Weights of a small GPT-style language model, trained from scratch on English Wikipedia.
Architecture: biases, tied embeddings.
Training: a variant of Muon for these matrices, 7937 steps.
Each number is 128 + 24 x the weight over its row's rms, rounded and kept within 0 to 255. Layers, rows and columns count from 0. Numbers have three digits each. The size before them is the row's rms in percent of the matrix's.

# layer 4 MLP down (transposed), 1536x384, rms 0.0319, rows 805-819, columns 0-95
089:105103158110123120116141157113131121118147126147102127131116130136167125123103092108143141143116138140124111095133119118112156145105092120142134134127134092177137156155056117057127118084135099136133159118102154177115134147137150123118129145117146129147124147115088113097141151172145113137
099:159128097103134131136173127133185104100068142134155148094133098120132131117154159159136162123139160101164151156106103109138135136103100110140130150110104163103151124147113131107127133132146180116177163111159123155117117163107115091106113139161111154105145149111132090109095137134109146106
108:120143107147120174127130134130123133096153117131149144170153129119125110118140125071114093129085120203161099129137092141114155113096133164117112113154133130099127196144153165158122122161093136111129132142122159119159131121140115110103127124132144161108124139103085187130137088129165065143
099:129100132122155133115042134148105114066098103094136143136110149129139098185125069134155103084161120139151110088147118103154161117154134162122117170113115121149122195108148122128106147156129133121096139113127081132119087110137129138126179130147142122175074133119142085126157085145163113119
107:171161102134095091154122086141140085128136134096144171138105114114191086092146094138097119108131141141096149135118148117107132141153075148059142190066149147129108190186105152156123123113107140124149129105136108101091106159077108148128111163132120128091151159133149103160168127145127150082
091:115131178118135099137092150146128121142118136144153138111096141108145119121093117136118125170119148114149103162112131138160129135186142149118119098126131119138153130112139107136154133123147132108162139137141168123146140120109101123130108142132165082064109094119112088127106137127138116143
093:110167120104166120096161091134124098152169136164100146085134144142102088087156113146161144108108112117148110113147129122155180147118156143110145100156169153118148105124138143124139123142165105154130137122149106118136141158137134139134154115115092099138133121140139135157118157130112119115
114:117181118143132168135117152143143158089130103151151136154109156125129107118135170102184127079126146141071068154118088198096129149100120126111113160095158110127147100097106128083120123173136064106128141104132122103132114116148138115094094150116123086079150118167145126099100149115135126135
110:107123117166094115171118071189155148112174153157142126106138089125109116134149155145099114119095122127142139156096137115112117155145143121079160115097126111084137158116141162094133096090127122101123113109149140093146138124084125158165172121141133105140152095108168122131155152147084129118
097:121156144155118151161137108141174140131127154112139135117160117143141153114067118120099087077171126141158126095119182149106130143114155148123141084133125152131132105142143118140122099135103136143121136154153108170212156114117134125094100133112081133159129102107120103124113084125110117139
093:152136121107111124108100148157145125147104119165166163125104117129159162102113182075120131115152108145100100140104096135139129126132157098117168118142153151148123143140130148145095159147108117157104090138159078144134113102097162089110083104140112158130155096155162119146149151133135094087
094:162137142156119165146132122145148160084125141125121088128114160141110144153099141147136093130144139112116135121129139112154139152104127151106037123159115116118145162121121154112103106109122112165101141120124096126112137140149095142116154154131166160146097110151110116144164162121154140106
099:114164136111126125101107121104111153106110121136148145160084150135171103131138105136123082131118130139098113098095140113140143160122149094092121114132144141095118162149147122142125181152117112108119163134143091142151110119129174134155141111166113085131115143061106156081127149106099139146
094:147087111124139107125136096100144152123096093136172130106107102106154172151125130137148119111110125160097109133128117104161158144123079143165156129128123149126102121138164129166151133150132127109118132094100106124127168113157113131183157127143146090143117115118112138085163143137153105121
101:129127136127164111088176160141115128125130125114150115163133107128147127129138103104084105097115093125160171098140147114110153086100138181160089127126150130134137164136175151100108174097151123155156121138142115141143094171124119155121138190134113178116109140152103122092122142091121119121
# layer 4 MLP up, 1536x384, rms 0.0672, rows 806-819, columns 0-95
091:107178132139121116101105141120154135099137131083124118129124166093125134151114134088124116130154113137121100131151119143108125142113138160160128127089116110135115146112102106134126105146118131138134079133119118103111124142164120164139134181142173127122109115108123176123146127154158133119
106:115127165114120139103147141092130145119125121160130106132139106134128113145099129113100074116149135163133138135122172180096107149131139107117102109171121105155108087103074168135139117140127137119120103093143172111189094105124145129104104160105101105105156141114145126102150115116088179093
093:152157120106137118107150130119148079181106137182079079120133071131117077138107119143130126090133165106173150122130120144071114146115116154113095088143124137107114140132128172163082148122149123101122140107180196152077113123126110108167083081159083108111125097090144176094132136118116125142
098:157109147127182197160144160124090120132121141127110097140130133175137151153151127178160122106130115076127111090140125174140132139112110121191111141143071139120131149103129146130114108166122092120156071145123136134147157116135118105119171115152117153114127154145132145142105119112097141117
097:137124141128118137154135128108105106089115115170176157127161113120121109109130113103123138129122135088129150102114051136112136166120112120084121129124120122129149140162126074120141136108104119145157144129160131119184108149125116146108143148152095142139117115098118091145134159115113094086
099:165188119084133093104128141098154142136118122105121094137117161086112130182145133174137139085102169107123156160127102130135177149164131140087086084099101136160138102146113152094144144125161143098137148102166077163121137091136125156097110117149119110142134124113164103118142137143121123165
103:122145129129110149113149104115155132122133138111140153129131145082123174096149131096128050164129107137113135149106179118149124122134096084124157138101071124123150121121125119143107152127145133124139076119123203111144104142117160128167141172125136132134100160102080106108148159151119132107
109:123164068127124100173169140114084128092156142154117144169142101087097118136142125120058135158132118081101142137147161149110121162127149140130121114103121163114108169162120114125142114169139118158099140129128132163128118142087110139142125116103085103101103124118144114104154125118150129155
101:174122129116129121130132123130171151134121144123119131155135069124148133094080129143143068101144104111178122066146122128123119135094142144095132123141129106131145105122125146153138054117107142161128116145157190137159153146135082119125139125166133116120137120146092108115156074126128090188
098:101176154136127140093164140122103134118116094115150118114140121153110095123093140161119126108090112149112088139093086161135112139155133117132116163105143118102140117136129157114109140132126110107107098136123146132156119136132125115157193118113110160136107165151122127133162148181126172117
106:163140112115151126153139121081118147158157113138107086070129102128133164122132099108163121130112112102128111152104109130130161137103142126125119141107123119145138194112117108153122110152154160126101181155150127107138105163117144154077143103158118119097153152145180112130177146115116107117
112:169137115095121134146155098142131153207127133155133146134116145146108133120189136129148145129137105155059117084124127139100139149118140096148175150145109144127134131127131120129137105166137120101114100121164136123129147123139092195122118085146124073156113109125105156133156125102155122156
100:124097087134113150166112117130114107147109097119118133139121081125111120098134147139141122098164140146147177103104140116153132126116103134110147119126114135129107142134072129163138120087129166151131110056167142124103113134125154123191110131093147126111126083148135110105139107150123127132
110:121103102102143112132147143101124142133121145147132166173153151126122169135106103108100117122128075083155111142136138126116129133116142126167124087122146168122121167151106142083125131157149135162124083146136138133146138116125064140092138137166150163147153157112147162093099121119111174156